Weights of a small transformer language model.
Size: width 384, 6 heads of 64, MLP 1536 tanh GELU, 22.9M parameters.
Architecture: LayerNorm before each block, rotary positions, biases, untied embeddings, attention and MLP in parallel.
Each number is 500 + 50 x the weight over its row's rms, rounded and kept within 0 to 999. Layers, rows and columns count from 0. Numbers have three digits each. The size before them is the row's rms in percent of the matrix's.

# layer 5 MLP up, 1536x384, rms 0.0767, rows 937-979, columns 320-383
107:548505490592471504538475483502442513584497478479533562617606493499516532527477473495440567477499467422533504496551522524578433587514551522498479523440431483493484551573524459456452502539463494
097:531583505499512609462534496529514527471455483539485456512433476494551487533473423480454498585465477588549388514457478519525504533542467537514455563432508477552486536487433554521486417570473366
102:418465589426547538575465507388523542461570483629439555495574473510505413450595507524452439486552559598373560447501491507509559584540452499444540474535541561498530558443464566518517521472514456
100:489562594449481586547539514525561461423474497555525535512468426574569477516415553503561486518428543548474519619478500479524482547613502330507501486439522514412452523495438507552579491460459520
101:456490428462455491491549517512586388515490483430584486548453460593492449525524531517549492568413529453506515549538530470499489458567456501446541534525442544537492511662482471518451446459565466
104:377479519429562478473589485539490472444555515421542510499501516591526441529459538443487479472528580482539484403555527433482488455524538483499521529435476488498454597479438461540514509408545560
097:454512436440419471460491553534441448564502582481527604478452355506433462430477475577525520491446422524474501481478522543546590494509402450490551615492514504452527439405540456506448585502544560
101:471495474455419519504569556538599429466550494572536475477488471525523483581553518437504492515457489564524504405460498515552467447508498504439463434590476444449423485543464505426409499494500533
108:517511531518465554571460449475418552515503437506444428525550438552477560512446462552547521485539503450459537544519540509529421435468508505554526473499494419545498453465494422538548509498597457
107:480525526487540511442467582599503555564492479508505483482495537482432544447543540578501427438554489453516479499439447515489474450538512418463616463497471497532468420432439456448407526575476445
099:509502458467521437532442453432474474500471509511523477503506523556426546473455596494573504494499542448466484431518427491536506563429506537428622574405469547473495432502379499521522525424510470
094:509477534543481463466528544507515484559512496554413507468508343454418526435436473556531531472529500589462581492481589514462466504501546446498558453491501506485486579483552564431497400574532522
095:397452545487478468414520453446478567480419442520565446493596527587469554556469448465356531518543422492376499512485524521464481553506518441557559432582526494520512581460537524454611482489544522
095:510557503566459496474505575515405448502502466524587505556557454463496490576611549492396516581485563559592497529526411588557465421466354489413521549603413404498454515433525528539552444587436504
093:536564559517523448518495495527446614411550499452464467557419555510547504545475528504542497399476448486591565524511491530489576464427483502620462500501537487555501435463509543557605439495533535
105:588575466505482612507417478558497495417395539518527559570537584479499514524411462430566590521520462470500550439506553545528525451483523510489549522550530432517502511494580506518534431515492472
099:456461458538471446471521477457501550454475477588595548600490545462527443504408484591518502461459490450540489548441546431491550538444470505506481491532499568437462473482519466587531478493558500
108:573446543544476472495504555508489586482505511463429478481549503524539478555553417504474660547463507568458480469523534542515461568541523448501478424450505456484470590526536505485584497471555529
100:430531484582585531521441468543552631583475511549463474457493398475544533485566552462572516480446509420495470525468432497496441561418520393497598505431457479446474474444439491527531599614429461
092:471500433597475587459422473508496530554520473501396549520487432569538392603458511422524466498496513376514418427479510490453544561617606502444434615530485545589585556486424417537520536512508385
099:473481456477562478489452541534491479498507472493504483501454547493494421489476552480533531533528522516437471540530532475459479595501453438463450477454552497515466375528481571442516419472565472
100:492550567571460392471522515456393507477533587568581487446520487471454480483494552543495496558514501447555597494547524453525530418424445379467450525503476525614488523538552496437559431553533492
094:558507449612509518376500479611503570506523405431431472486485530485583429609443592529498525441665462463444453459460582513576557453478529445556504610467466499501378437493579480503439471482480405
095:538435585453479500526483544520501564530472404464450422581499484600451476568486525427534383595486534513440460536500548554468522615437501572530435496463439417380536456455473552379461565557512492
103:492498443417494524447612550500372455535544464426494434468452508519484524422584553472492550538495514487483437467446546496482525518408494450568570436446605486492535448553457576567629548554473483
095:464502558553507464461432564478497483534517477446494499529505496477436496473570491471453522533407493493461525535417459463566498360515423412596488529517478556515549554504502550471592362466478485
112:456486470494602469325481427533482521478481516450507525502555484505527444498607445471560482459470436525486605527428514512567554536473400449445504520423436480471536559478509536464490560456518547
108:437457464401527433554498543496547424503524463477466454471562472522608561531517552605465470432414506505448552434474524536582467506537556465654537543586458434435508471497549541530606528478551533
094:501480430504543561496518466485513458471461486502505497589534443516501578469531620524627518529485442546494441475426484549415484472433527407551470488551540441487543528591536469522496519520555540
103:516516436522463486448466565506407435520467476449442414506533535394466481463578482528350493548464546593450561495505492623477570498515558548449555464471602582560527435449486431616494581515545507
106:481471491475443537585579515383591484559491466473495510546456483532539503489514549497483400469508445563511487522418403546524481462569461580524631451494477456455535544463581412465511436504498609
101:517480556500479524576508493474556470512503562455517475600571491472419519404460418488548549539473470523475544396482474462485443535499456532553564538501510533470499512448496434485568467397546544
103:480474513448461412498498518517521454499486413516452448459538497519462522608532588479576532503507421482535557519531401476422482493443425418511500487485445468490448533567507437453524557463479531
099:532444460448523532591505579466524581520520555478541460548491529586520408512585469504511455481467614488434491483350495458459561544502452507548537545508537489607492546564461545510546529491514496
101:487543488445477491491441494542516434467479560500533501506422596450476444563538490411518559613448511476512550535490540508522618491382496531492476447467519497492476581593512518451478458456459440
103:505563473522513496536496485514430393473444494596465445428491498464539518488470502499539468529532472517558481541572574466502445525589532495453561522523416563565464501460476546471611505491460437
106:471539435518478579504570518514511530566499552509540581521508498585414529511496499488497497522464573517564515496446522562504497514429478604542523546399504459452424495468515474399475490548503504
096:519510482480505483527461431472450364526503399445494516527519490445478525558540561429560476462547512510504452479580485485521508521428475430541445563433380492608503503574424512413546551414411445
108:435554412521568510505467499501448497574548632476539411505569441598470541471443512512531487458517439473464539466463427452550469563534518573534480490535520512490557575474587474449459530412514416
095:485519525431477507526439488518541558496484404547520443577470475541451454494448492475475564514517477411484504478424463607484530516466462538466493525464502509455490409533368456473459503386585523
096:525434512543535435512527521595562476461471389546355570533528488545479426616522472574518487476522432502465520484497513464561491502455504506384509590459526543411599422471539543488488500454539496
107:562531542391486514446494532533527450491518515513536496613582526489494526507583507563438567421509506523529488434460462428508493652479431364502461439534486451552523435489486519470529495477401612
104:468456551568435614446468467537545446522518528481546390451464489517546448514460495503515452574531574556526515419572585465520563517544499385450459520515470527512418512487431494407421444519454526